Weights of a small transformer language model.
Architecture: LayerNorm before each block, rotary positions, no biases in attention or MLP, untied embeddings.
Training: a variant of SOAP for these matrices, 113M tokens, 6904 steps.
Each number is 128 + 24 x the weight over its row's rms, rounded and kept within 0 to 255. Layers, rows and columns count from 0. Numbers have three digits each. The size before them is the row's rms in percent of the matrix's.

# down: layer 10 MLP down (transposed), 256x64, rms 0.267, rows 160-255, columns 0-63
# up: layer 10 MLP up, 256x64, rms 0.267, rows 161-255, columns 0-63
down160 068:136111127115166105128127142092130140174155143152123165135109163153112099139117125176108126124132103098156136154159109156118113123099138087114159126102113125118177136068107139177149133134166144
up161 098:178180160136093156121117161151160081116138099121163119103150125135145126091117137104159137146149087124123143128124103144120132110173098179115128108113161133141120120138089125082133149147138117
down161 078:073156130140158100150113075118086112155120130172136137138113115117144076127118145121103081090124132139159122118140096102143109157089135104105135127121097095108115123117146118165130162103154112
up162 106:152134075092164132112080120122151124122148145138132110087139150127141098132129105130147126096126158133170136118120162134118171134114116098117158120180099156116068110092094143152134116130154111
down162 113:163160139104117141138100124115139138135080079112146142116124127134140160115084148108124095121130141113123110093148123057126173133140153117136080148137158151072155145096131159127136126103132123
up163 107:104108111148127126133154150113096130161111132114136129075099118097132117156164148117103119120118125106108171156171112098098181134131118132110127136089113173164163109115161157157133140144163103
down163 110:122105153118126100146123080136119142126114125148132095134128109101116126142107127152092120140117134165148157127090128113161131142129099094070109113090131183160123148121180148151075150158122152
up164 090:125128090128094126143166169147125132116150172164128149118111118138124104123134121125153141168122144095189125120122110110152084100134157166138155086118082135127090138134141147151126090161095123
down164 087:164111141110135107148133131116160164129127115106143092108147111114113122151141114138157095149119094106149074171065145130129105132167149142115138118080131120163120152117117101144117093149178111
up165 097:151151104117136124156119141099095095146113125146131106121102122102125097134066112113121149143119127157099104202166137120161129096174086140108137088156145139121137122116120130171122105109137117
down165 100:092143132171112137108134110169148118115155144086122158104129144072118126125158143134115049119144101157114162097178124119115126112100097143123154127134113167130140137123139106156121112155138141
up166 092:107117119100131113073082153141152166143130162132137125082141108125159123134164116117134111096129175149096104067111136121120120146131111157093101155124114162098113101113129156132140158151108148
down166 094:119142163107129081122096098130134153130117099140127112146121170109110129100148135110151155154143146140114150161129117151128168119133140089154124107105167110174175126184146096125108104118138078
up167 092:130097102125167104140112123107135133116122166145171120090124147123121090136070098129085119175109101122107128098134138178105158149155140149094132115139131079134079142143153124138142129154125134
down167 093:096099121110116124118083092093134141175099146096115134135106101095141117137172135149132163134124162113091157166110099116095125103095122112166121148113149107110128100100081143116130103140151115
up168 105:133094135121172118123150111115080128130164132120136118171114169098131155109172117080076114148114121112121128148123138139142140102136110146132130112133154141148081108113148115093105159089184122
down168 110:127135107113110161113131164131093121141094108107152164150061123109149101104145160130147140123133128177121142094150137122123145181108143158134168097111106131127108190117129140142124136125090111
up169 106:091150155120140149175153159127143140117135157103144110104127130106099158153116129081148114169095104126137173116136134100124119118072147144148153097132103131162082143121150120091136091145105119
down169 106:118125139118088149135132147167123161140128123161191126133130081142111108163117163152162087139127124155113137140115139118156128091076087112126131122114152121153089159154119126145134180120113108
up170 091:148119129109146133130127108094144079157114125124142089111175063094093111144118108117137152130140132127134131112173143166139128085111162149144128134116168112129178149092108138125141164105140108
down170 095:154119108146103092116134145125171140133106109102115063119179130144097132113132165090114145159119145131137104133097140129123119116125188144131139160103141138105099129109094148122149076153139094
up171 092:156141148109110130117128121160205079115158129120108106125161145111142138115091108120165130083109114122129119136116090123167111111135133156163091161148107129132118123081094111125158118115097134
down171 088:119174126125158129134111107108112123130091179188113156112156123134121167102108119097134138153105122113112119161126137104107149087148147088125108142156081138098135108100157121103151157138128169
up172 096:155141132121144158142123122088080147099107171097094143112173111157078107134173116152115129124119112124137128121146149132135130112153137102139114144084115129137122086071125129168090141094118130
down172 106:101118113160122154159069123173146151119113127135110130160098154129150120130141129145093118112144132138119118134166099155101134150146114099138112129103139163157117145149180145098172110179127082
up173 092:155106164103117143083117126118133144146113160109167150092093073082168104119111084145151120166148119107137110096143133161122138141138130149126099088127153134144128124116135140135075149114141147
down173 101:140133176141126087101128121121122132141091138136164158109115107109124165125089083089159133141102136133159119165145113096126139127151142120099098087152085165141104136133135128157150178161120121
up174 112:138132125114116127130091129179135097153142167122108163169122077103108127172141133170088117136147145128080135124135123136166156120122146148169123155129106136098074113138151142099134157103136120
down174 108:153144111132089113144122126130162144148079132079114106145161141149145105165099161107116096151135100089092108139074163118162137133128133134111159118127127121068107112097130131111132140130144157
up175 109:163112148118119105172115155136157060069125106112163135090119145123119139197132108136151126118151124148119169097111109163080146104120127150134133133119149113139135113106125145122116120137121152
down175 096:100141117115138148140067122117172135142128144164118154124115148120087103142123134150131072147111119108170122158109142142102158148129145126090099152133151132100099140133122136142134168180182120
up176 102:157108086135092129127081154154135118077160122126155104134154128105096127111131162119099134113172128129116114130140106107102133122146105129114154109083106133099108129167172177129085150145129151
down176 082:186143181108095150165129091128118174115098126149116105138111129139164122131128144147120187101115129130112099111119147127129159146109134123170108130068140140141097129138126106113144098114143090
up177 082:149092083107119104136178108138141101137140152137108123117103125122115127117126104141102131127143173166130165095081133098186162094123170130110133158158139156139129144126118143104140141091105161
down177 081:128167128172114140142088133142118146169128084120168134137139111101102126112123105116155101141131132117113135168152156162119111110071103141104094090177101103115135125104136116131099157142150163
up178 110:157145121144108162117112089119100101159128112132100119122175158092106087138137123083150117177139119160093152136147144102088155101119068147137157128132125146117165131107134132161111124133123142
down178 114:152092116133131115104104105113066097150179125117115129122091124133165168128151149153140166109138151129099118139102120161107096151147097121169122076109138143163109141128134121110159140120119093
up179 100:145140140103138158158078179125109088137118102125148145139119093096119141138167172161121091146155073155148119129131155122114116151137141075135129154120140117117127122152110126169130157118088127
down179 106:117094128110165142132140140089092091128113179136115156146113140167139137137122141162175147150128108158106066150120122104125121172119140124116111096113131173124129106177106119140121111095106131
up180 095:111096115096114142125132135145131106166130100135107138116157142179120112131163143100081102205146121111128143171133160128116076127132099123146112139139122107109105176114141134100093132129146140
down180 100:137101116154127097159108145139132157106096144134090111126093139131161169131114114108122147114141113138070132097139088106146122100165097101136159158115089088114127138130153138125156115077128168
up181 108:069142125162120144103116150145146089121124159127157148118158124093152118119159149113132122103128129141129109122145104177096105127155077098127126160135129154142094094164138082086133154140128100
down181 100:129116155141130128126098087132154077108125174154115128083121147129136158101130127121103106157151139108121169142106108154118104137128111093121147109130123146171189139136107122081111166136092162
up182 083:140103145138087162178134123102117112160119106122106163107125124153099135090117180144145115086147148145110130120149141142159143136159166137138122135131115146088136095144094081140092169129133161
down182 080:144057158133102158110112129166126155108126154169161130157112126119185128106153133129111100135118130121164092162142117129094141119119123102121112127122152132111120147092143074137085110138157119
up183 108:106152194094126112097131101115073136140162154127132135106148095100133146116131117131091117099127129140107121104140128162129137125102093125148130114120177100190125119139160134108101165120121162
down183 110:114149154155125120111142150128105155075166155117124124146110101144135133141128141140109149116162090101104117158119142116124142144135099113189062138091122178131148133118143124133165075133145125
up184 114:081101140115136113157172071147122157068112092122149141106144100136115143107138103147178125132154129126145145120147139149156140112121132126108132121112126121147149075122134150163107182104113104
down184 114:161125084127151172128121152122125100116103143093115122179117118122124143098137125112095145091078144139141143129151089108157154139174120173149119159133118124079131141099087144153140109128124102
up185 094:163161140166125167098138114120110105136106070121159104129107173122093152134142124105086162133112118159156092133131122104132124107134096139110097074161120109147102154096133144108109137133104133
down185 096:156097136112155119119128102161104123134147071131120099108151118134148099141109120153068085126154144124110135162115136151140109093077117126096158147131140136133134070108151117124132147163092110
up186 100:161139100103123159146145112163110139152148130122125107108122123129103152143161092109158097096074105155129113118148128124116132117087155139133130181159090110152174092139152102108103165102126126
down186 100:130117117123151146122131124154172131154130132097114113133143087130088133135097148137185140156121154153089098123123141129076091143099095105149162096120128144119112150110158141138191161104136119
up187 081:116102130083154119169121144112145082099111141149102087104135113131118118145150157160124112088176156157122124173135119134106182126100079151122101111104140101151138137126151150119138134145107106
down187 083:156138154140166124158141164145161120181140125147141117155174127124154123123102146160161128112132061135126139119131138085128116150091168135096138099096149174119101129140135145142136148123144163
up188 110:109075133150117130148180152126127148140157129104140156105109123118119144148149134101138133149129127105156153130129121074122137128081083133172133102116109121156122086079155117103103156103161155
down188 106:149119120109117130115110115141159107119086169129085110142110143128117079083148104133132133126121138122146099091175085132059131126091147139126098138152173137120143141149104152120146105132136163
up189 101:105129116120134113116073103159133117123130135121109159118085123133136158158085149098122116142172101139130094137118151121096085144130150151101127144125157124093086113123141141118139161170134198
down189 099:163092141080176116158110120127135127140096110140137160113124103125111188130156122150122165140171148144143122111128078133111116098105109141116131128100117102093154079133144136143153171126116104
up190 108:112160101147105138123131153119133103144153150179149129159151121139154125133151119133083101133118083138139125140123127112116154125127164119082086175146060131094106079115151108130140125141150111
down190 112:124142084190110090115139139126120164088142172156111138159098126099111107106143089158139112105139123126132092127122104124137163093155091137131096156138112159137123115176164128152127137107124119
up191 090:107148146168126139115116148162122146129121105092124137146122143102134144176139158101154141080081099052131148124159108157118132109101134108118110108131104094138105070130134124127104116141112143
down191 099:149157117105104081127123115147134158140149136111117174125112137105127125101151137097129164175140110087089121133088110158091146101078110133116150141125095142137096112140131090135156121170149103
up192 099:146120145114139130142143132051111170141139147107119137137137163105077123138161089099131138136125116128112137144130145147178168076129150116149110108158150098128128128101140136151102133097156088
down192 102:092135169148119143114094121077137125165179075130083143148140146126112144139136139116105074086108141119136124145134138125149113089129138135108087154135159103165116105119171144131134127100132129
up193 106:115080124097135114185089114126136097159130121123090133127180096082133152087116146108166140119100163099147164130141156122119150098142091147154126143134117142128143106142132169132100118131143113
down193 106:146153175144121116143132109136104171144130141159137144129164129136077117164094145096092159135092079088120115139119131130134169163148153085163109119132132121112119165128113119114112144125159163
up194 080:134135118123151123082155124115157131117117156104156156146133104128116091134092110078109099178156132128161125132124160160149102118097134125165128127095135147140159091104109088133140107131186156
down194 095:142150102107064101144140163106146130099118150105140138158130135173151159135148120155126156126086111125113118133128091082152136169148150125146155156117136107147115116138138121166158091136108078
up195 105:145160170139089114082159145153183126138157128117090133110161100112107093088111141124129146127128121127134135128133137146093084119113134154120144099156114119129106175101140094153126143177125099
down195 112:103107094129138111133180146174150135110120110110130122131154146132122084146136099120133119083116112130127117120094152109134095130135144201147169155075177127125089124112094134135136121142116129
up196 108:127132148119061174141139092102102154154164134121141131149113086128109142117099156107127109116113128142151086094159136134124173124148130146133085164107148141152136138122108144162118156086121096
down196 108:143128117117150080123100098160134144107123105137119109139108134096137121138148142130150161146089142161119166102158108141116124089160147118146151098157181134119189127139090096100106152112096136
up197 093:147139145124142104124089173127156126111136195122093167122093107128101136129164122134122139109144118170156103117132131155159084157155133133103099152111148114101074133124081123148137136112144116
down197 093:158148109171159144167146133144135113126142134103138129147125163112102115128100145123136094158131092111151160118134118113068107133110087108111145117146074083144164132080114133107091116129131157
up198 090:129159130111126112117160176158130140140101151113154132102145114108115107121169075134109131118159141158146142148119100133147170112139109157152096138142100092127128151124163159102147135068083110
down198 067:127158111149108113161144086110116143169143114157132159119119100123132131153126135123153121171142109113175127156113142122086110159113149078143129142139150174175120102096128137157154121147180146
up199 089:102178136114132160126146130110151111097152123132115121106144108171070128136119132126108148150138140132124137052119132131169128112112136125120092107149084132106166148115067129146147106096139139
down199 095:100135125137128138084134125167127125138117159154107118157095096113120122160102142135153087111141106094159105162094140098121112157114160082140136156106138153099068163102136143126154114157125148
up200 094:151162116129124144128139136066140124106106134168136099102140126105129114149121105120135097136144199157115150163146149149086122141145110162133131147092150138137130098164088114133134148124078096
down200 091:129194154134103100128114137116145137185069119141117121122121132110152122149123087120168107146141171099125065122132106161112157102129171147128162117157123140127119142113112138140129150121149134
up201 111:117146095132102142149141135147084104159114161103129126117079130098146094132140131148130097181142117106177167144099153116128147114122159122138103154066107138088135121128138144112117148168115125
down201 114:090112099125107086153087102143132121183144100088123091132119117137131123128158098130114171156123157130122166106099115146093142142076142140150124126125168120155119103152142133104102135128106086
up202 091:119113099155111142104149141097150148134135121138112113115116134073106138107162149076135140101152111090195065124122126120135111098123123134115139091151109145131121111151111161140139124084100156
down202 104:095106104133164173139090112171122080101126139093110104150129107128139144161133134160146166180121100143143118144140138151116142098123137168117117118126087129120139121108137083101090096154135111
up203 100:125151136108075143107133127159154088136117155107102080125117105116143086163090127124167135154139116121108154161134173175116154145129119158132114130108151119170100104120113152130096165125125153
down203 099:130107116082101102112128106116089090144140124127156126140150132137129144098147078109147176145140109161141144169127138147106109176124140108142188148145156157123118153121109147172121096155109125
up204 101:139143151134140132148067131133147106164179146112105067145160121104124129127134153151109159184134109068113141126137159127131141102148085145138111134132132098152115125126162140152123124090136134
down204 101:158163126103151150134143124137123131115122139126156120134118132143131148176113135112068164117102131104123112080175124109090101132124148144132151137145109140071147134098146091153103109174107088
up205 108:148165144099110164106096129109137114137157130090153084100161119122093141139125095111178120127174131117128125102141179106103100170133147126151134136140113122162119163082139147118122154109135102
down205 124:108146177140083097118135135132095140128104140138094156129139149127132134079125148174188118124126095146172158161128114138129089128107133080120126147117125118135125123132164120089103159122128172
up206 087:136160129122075146091176155132116158086122150103094107156108135139149155108091136103141141114110175152101145105115121156145066117140143150126133101124101155147135143131132148150110094138154144
down206 067:123109152134148141114099103111116121148144133170163172089129112115123090168119147168129081108131106124164177148131139155137153139100153098100141121143145103137128124062142106141131127148163120
up207 093:148114126117144138114165122140099154151144151120083171128105114093128109133146129051162144124127157125130142114122155147120123079110118105058124152099103110104162136110137116099119110140144111
down207 093:137152106065139114120115103119128149118098127116156116163137164154130147109140110148150158116110101145124099129092104117108140142176164129119178141161155122118101160133099131126113097097158078
up208 098:136142119145141180100142132145122141120094117140138147113147139140159084158093117113156119097139134140137128111177122097125127096160142138103167154143142097129102135126139139186166086102154175
down208 090:144102150117141139137113131137146136112122163107115131115102130154096164081172143108123170157119110110095115120137095145137131129140148152153134140164087176146119100094150179083110175126128118
up209 094:116118142136114135092111139140089129076127122127111154089125136140105182126164073139092140138120102090170117109135145135139118131108109102134157113096158097138121126124143149163103165133079159
down209 096:095154158198170110099154101129129110121128171170155135125125126103125143136121134146115064092164158118132133134108110116115155116129120086145115115155114095156093101102140121127107128149136140
up210 100:136082069135128130118118098136125145104135110109168130112116102140077094148144123092122118122138097139157160118125182158123170128111130119132137120195105152109139126106098131151094147127152142
down210 109:138100138161099089119143156149142148168137164103170099142134126129140086135133106156128140157114087164120127128118130119134157188110127172143145106157123165115112140082141122132134080120124161
up211 089:120109163134142141102159144142135151110120122090131119141111155087088122173122123137116128129109122154131145111125144188125115143124112110179081095122151110139158129089187146155133137101084145
down211 081:136157149132158059144143149088114137113127112173170157119123105154150122100143112138144152127117089104132125137120148103162136137078148124092150142116096138135140133110111133139167069110143111
up212 091:129137090150092119154133103141099101128141158159105102109132107133127096134161148153099128149156190141114123146106144090108126078122128157097098091152128180104153106135144104103119149116124114
down212 093:124107067132132155095166135085138095099100135134120112118169153151136130136139148132097129120096150137149125139156103129104126103135143124102103139176143149087143100076123111096104161157145100
up213 101:125135124126122153115112103148127127135123113156140140080120096140099156136134098155123064095193129111129076127180125094137124154123128120126134117148128105129124159175103122133170156163105117
down213 107:144147120113141187138098104134146119162140133075109120110127161145126150111124121131108129132166127142133102089124130111129155131124206154145138136132135146113124113102167157147146061164144136
up214 106:132136102126118123133130114122122104144192103151194131116120102120082123141145136116141146124113083102207119103142121105140177124142123111133131158132118112152118128167123110139090124160104111
down214 097:130161118134174098172126103142125102123110177097082160137129105110091120119132140154147095112130133137124189124116087124127136159096127130112108113110177086110147116082138112112140149137130134
up215 106:129149129103132111131103115100109076098114160085136112106159158141166141129128122099104098109140111103138134113109130167177130084161162107158161115130146100132100121117176168113124118152141143
down215 117:133115116152116124113089154100143131105110127085144128124166141119180139144134134158162132122137115112148129143104141146122143154160129090179101139119179075141115087143139131111095092088161139
up216 098:085140122127146143152135094140156133151125119169131162135082132102120078163175129120168136120150089109139150143134127120143108151090147135126138048123147142124132098126098138139107113093136129
down216 086:099098118128068157087123161139162126104125123079122138112124124151079116119161117136129111118117143121082109095124140111118158125148152133186137152167102146145140124150158159113146156142100112
up217 090:127138117106116121127121155139121115114092115130096132170111166098087157140186125152130117128203103133147176085139151114149139124122106101116166119136118141137109161132125142075128128153129145
down217 092:131121149203088113117151096096137161130132161119174138114149118157139144168127117087159068142087144125137132153125112142134137133126101148129122102117116144133143106136159112135101176139142104
up218 086:100113084082105114103127124102131126155104131085112098115139160141132117130181124088110136148153116123119104118119162115146122129161098126114094136174151147120101121130119181125126114182087107
down218 087:154130118119090127152139143124157124091177124136118131130125146139113135130101106150170157109115152142118135137125126168133147187167133152168157154104108134139115141176184149147167111103152155
up219 085:164142094123117145116111121112087147148129127111159148145127130130103081152121120126125115143120114167103160118137119156155143134081134136148074128100117128160079104144154106120138135193156173
down219 097:151151113156120102177126097097109090148132086121132089140120138119143130177138095143165148144129107143115113123079110156123149168104140139114119089121102162125104133133136164120102115169137084
up220 107:138121087165147154100157154077120156154174102149136157141109095142161116155146125139108101101126122121127136138103133109116109128158102139122150113101110133101163076107169135137090167150135111
down220 109:125100119083104125167167115150132107143118087145131117122145111114096138149088076149131100125081128135119116145138159161157119139157099180095146156117158108111108123137130085148110109148127103
up221 099:097177110138104143108155105122119133180156106129158158126132146145111133157123136161139123097157174147116125095115135138119131147077107147147076109108097131129093156124163110160128147168124106
down221 108:140144116113106164134123162116165162123110100114094118173091128128091133121108118144134152128088186120106135112140115144150158150126091107157102102170143127139132195128133100138148128156114107
up222 099:133095169130162121136120161116130147109192157115120137127148177099119157169087123105131146148132105091149091100129168137124122113141140159141143102098153137130124086120148151138089102102117119
down222 103:125157109134097096122103118152158137174095098096137096106139112158168148094088124137083161151153142102124118139106112155145186080120128124114153136118120132115125118166130109107124144088139134
up223 117:146166118104101113168145126142119139132141138122119142127190179153070146130122140102157103104153126109080099133126175135122114130128134152124104132138108135119110100076147128149169145102115097
down223 120:182107141101109200096092143098140123132079118108096138114090121142128114133111156134113091162144130099143090150110092155134144088127142120144129114148135137125133158121094109135159135113137096
up224 109:098130126121122120140122145157108098128171125152162109095152088184125174116095116130100123127125110099111109112131139124147137142122102155132108167086078135148099151134109104168094156152119097
down224 107:111134148114119159154101096125153094127173161096165086101190076142125132151158137108112116139130109101103129128127145104121112091087139130137139127152076106095123150129102140139125106141111138
up225 094:146107132112128123116083166102101136113150155124124081148135170120161103167114142145091115139137137124122132139170148111121123104179140153133079150166183131121127106154099147137163109157113129
down225 094:119141154120129131131159145139193127165101111166146151113128118190126119114132108110161150125085110111123096121139129129092147152143111108165159175107116099155102159142106111122120121105103093
up226 093:133115114125154166099148090136107125149119137117120112143152170137110141177100120133140128130129111147137116162103146099130113093154161153066127119170099143127150127125105190157107123096084121
down226 104:124106104125131129124115145143132115146145151151143123138098145143129143105139164103125124111074157178124154155175089083093131108160158137158135170151123130143130182134157165142158096142139143
up227 101:137130147129110114147087160119141112118120148122146129112085142130123142166099154149149131115134123134101185123187134122136137112130131140068141092122154116129068074153164118138119109146156144
down227 107:168158129110099118099167093101146111136097143110110112145160162132131115126155124137112088140147126122102082104151155129114138111134156113134137141158092122093113125086169118142199108136151115
up228 104:110129127116089181156125115154144139161122111129121122146168132109122116127123119081112117174136099126104101071143176113140111125110132113097139148162080122125113100116099125125112113125161187
down228 114:172095103129102152123144132136151158134123133146120108102132094108146133069125145116127102142143120062110102149095150116108128116098113084126145106176110094138172136150133147103117098135154147
up229 097:136106101116138125112070160173134159146126167115098140125172112141104148142172130132122122094114115074129105110128122147167083157113128128119086128160102126117111127123123122171162130164103121
down229 093:139146112153159154124115130137131120174130132124160144121171111133133172114057114149114180164124113114128152132123141108136126140122143134101134146161145114061106169088135128126152127155136165
up230 098:076154136133154121149110109158137126127154126124176145128129138126127174117088113110131136132143098082091137144124125109134115141135138090122138126158088108161122137105138117171099067132115190
down230 090:128112172154125156115112148135092109080168151124135122122155133130123155131130160088139100136073128167093148130141093097145149103171105163141126142145117127132131108132152167108090168119107145
up231 112:118143108092158109129202125133146164102159153079155147104124105133130161090113136141121102092102150130146113167124162117158106131112145120124131139101133128089107135078107128125165138132106112
down231 124:149136092124135150096145079159123121111138103108126124114139078156119142163091139134113148129113145128138136141105120063115149143108106128164149134103096104162117112120111158128163140185101088
up232 099:144143160124130088168143124072139171150107111138162117117127159122113135152125103103111093134098142106119133101131156133114162113159152166098122165137120099123141134094132113130133158071179133
down232 101:133136118095142149129104106079093131133090164132124120148138098115111153160115100126115129135132133106096125086122164123139133149205130175113092104118120132088145118138132138120133184116137094
up233 099:164140139123146134115136080145132134106119122155126122111084087094150153187123147101163096108121150120127151105152170125120123120148142104092100143151146146119104092126156117066097134111116110
down233 107:121124146149115160171125099134080138146158137137146117150117163085155130128138146155116166094125135117108099111088163157140158131109148155116132137129127111090127081152144125129098102116101065
up234 102:148175138128130075204125171158093103120125137127152135098115121111162099079118109140122113136129147158102115147127135142106129139138131146144109153129103102106128150122127121179075134116123152
down234 103:115166132120150145174133161146109137097128153113157127081096112149134142135131108121132125128110092142136096123112130160130134126103160141125071118146135148118166177178110097107079138153090133
up235 096:113113140142112092110108129098123145159150140129139121103163076152106124123168116176074120138092133145191128134094158141126129120169160124117105104102163140182123121100129136118130128137116131
down235 104:100123069159102156101131143139140096076122148138115137131116171082130146134117130122128130119089117110132130089137127115117161175131140141119101104123070152162112108109121119072118125129106099
up236 091:149144112118135152164157092155184140151127104143098137118082148099102116133096125118123128113128141116123081127115109113153121121138177113159114122197150135173129167086138122120144120140133150
down236 093:103146121155156100116101137130100086125127189154130157086143126100120141130142123133130144095153141140175135100152097127133120132149124133154144114110137139156130108173098141150098145165058112
up237 094:087125142143075150115167159145128125111131139086119128121112121134122123180144103154114089113096099123146119155149137106090126093116202119153127119139135159156129122151143103128139144171102139
down237 099:171135121109099138103118166115153131068110108124168123143095070132149165126163120125124142105146095092150120144145110102142150122114118135168127099130137159136146125088109155107100142122142082
up238 094:143125098133091167096125112100128130070159082128126116082112156112113119113105172116173131112164135124149116137139124131170123153141143150145152133127105116082159142121150101104154145123080124
down238 075:085166130151172116162114121123096086150129139141155129122123090122149126147107151144089075110109073089135131123100135101110086134103111129089130085119128120148108109095134134149113145142141142
up239 107:162128105150088174127117125146128118173123133114144160124125127129129110092120164166121127112125165121116145128125096141144111121139108122173121086129102113157130096089114090117152148110124047
down239 106:111137116108133148122120155140169130070133102126124085126098117157176104115124135112104115136136111108118085130136147156143151102112091090100110105128160155178133154117132137171130115082128168
up240 087:139102144132144127138147102106173072130110147114135141121111142116091117190135137155136151136104127084117176140147171158125124111108124110126072133175134105139111126133108080131137111164139120
down240 098:123119102095138149118157116163123125145136112152096137125120124117116128124104153183140122159114112116121108138127113072103130071126146119205162166158136148154146159111156100123122157147109119
up241 091:153109158068138082098148146149117103157132125116157134076115118140134134154143120143100097142114147165127114090141149163108124095138135148132177108156159100146144131160120115124164139116106092
down241 083:148104169118181152116138126125107111098161145125124136094108114119129098176123109112105097090139168071087105157148105101160123128093117122146150127113124109137138118174101145102147156125126117
up242 101:104171130124132097128147115087150131093130151144141135110173139085154109119136141139114129157116109116109153148122182149083165147115138133124133120143116072125090106099135165135166137151105088
down242 096:139154140121109096110127145119156147109098166154121143100126141143141113140105145127131134147161079137129122145136157171074085105134119109113134184138195128110148135107132111140095178139139137
up243 120:090136099089164155101119140102149120140113082097138130096161102131122099108090136124112118102147153138116134138142141113148124173114115111074153138125134176133129153105132193147150156127150137
down243 116:118153098102121095108133144105098156149144150142172135140143114136117112081114113149146133135143105131092089121120143186135107076131138113130072117102140148119128120153126138096078179127111137
up244 084:125086103104103099142152122158101120130138116159148163141151143124110121104137145130139155110145107134126131093130079119159150097094090118088116102164094069145154120143137144143132114129070149
down244 072:109131152139166119107088141092128091122112124116093124122139097120123145148154150112117051135103138132127116132137161163105113110121149121118176124130156136153111134087084105135116166157163091
up245 113:089114145149111132163133124089128128109151145125122128162142193113145149157118098100113119125104154108142127132092153145128172090161157089104103095141117154154126142104163110118140164114133168
down245 114:130125143165124130107110105080144140154108142102072141136130111133096169137098067115132102151103163125128146130142120111131171126106129147127080127131134150124126150120147130114170175176145100
up246 100:160172164144137125162147152125169108151129114112116144109159090124099169120136121109105116103124153146145144117137132125090144151144151149170076079136113121132154116160166125102120115086160123
down246 095:128158210150128142148119105119148179158126078133176108105140088096115116100102114131118163138148153094123149130145133139127125154110148113120109107124112152128128157120128116125125112119180161
up247 112:139136136141121163096127118148124135141159154118176100122144084098102129117152159086134121144144132139109079157116132138083114088140128151067137107138137152109154147072103124126118131141099099
down247 111:130083145146115137124136139083174176177118137108159121106114117147125113135099152063143104103111126130155125101112110097059140159121127130122142112128109130108089144103124160107108136115127122
up248 093:132157138143118123114195156150122143173115143100127134089146124126123180128138107089081131107135135103117112152119137152111096117136100190161127129140087118134108109144074132110152143123132125
down248 089:103128125139134101150123119089118128102116114133094155051137171122132113150127123136119151127091109072165135124130106105093158159106133160135145099104141141150177146142127108177140110136129132
up249 108:109106111140148125101102098132109129137139109094113112110137135120171159146133068160155137106162140106149110101165137170098116154102161133122165112131125126159075132134111157094107164123102111
down249 110:129096101103163099114121102104092147122113120107127100111128114150166116104141093145140134114093116114131150103047123137113130161131138145164133102115108131101115105168129163097103165168117116
up250 092:112161107129101152148099141136159104131194152128168163136169126131116159115116141150140121072174108140083127126123144136109185123116113092121150125128157130135099108141112131100110135161121132
down250 090:104117147139100196083141122141074134108122149145151127112126128116093162167140123166118187152125150131130114152117133091091123127102138107137105100128130156136155187130107133120143129114120145
up251 098:141117116135160095090151121113138125114143156106106094134113137138160108131143129152118091146104138162163148081116107117091107100109090148161146133128128112162113105145129188108128134177167160
down251 102:098167104131120094153149144129123139145166125143134121138113129146179128159149137105145158165137054127120127120109160162129135095145152152122151120115109129124102132106121123173170139097147179
up252 113:125116107168123094134130120158133157124157085071163133092162159150128146146151118144132118152094139141134136149169125085064140137171113104127116110146089097164124139125129110138118127142138109
down252 111:099138081141159103145118122116116104149102109129145117121146148120094207119168112113165147156154138098121120085103119141110156162143175121120121121164152134162125133141087109150111117134122122
up253 117:117165095115135098155136120137127124126160111126144116115151128089142151171127070161133135116104111135104100129134157148118145152135164108106078138180136106149166139093134138114085132174138101
down253 110:154116131131088127114084120122103159155120162163140147090135126154139142108152109138113137129137147142099119106092120095101137160087145092134119158136087096125120124179106148079136092162117100
up254 087:140077154113080143119124125092108111134121118133107132115135145100104123131149116103111139129138137130119156134102136117145162134125110118084172160109166131192085113134136176127125163177095149
down254 078:115151126134159128170123150175182153119121141127145150105109144138103140121164111152124146123111099102150109111154131159077132131096168133120122102111131099088129114123147092122131104091194126
up255 095:127155147103182129137133171106119106140157151114126104123123144118156111156161119151139103102115129143129133101126166136135177103095139145160083099098104140150167113161124123102121101092077115
down255 099:164120127120153151131171114147105112197134110126140088110142112173127126136163128127119088122141129109140100135094141160066143180086137121103129118138111163169102123131135131122126097126116130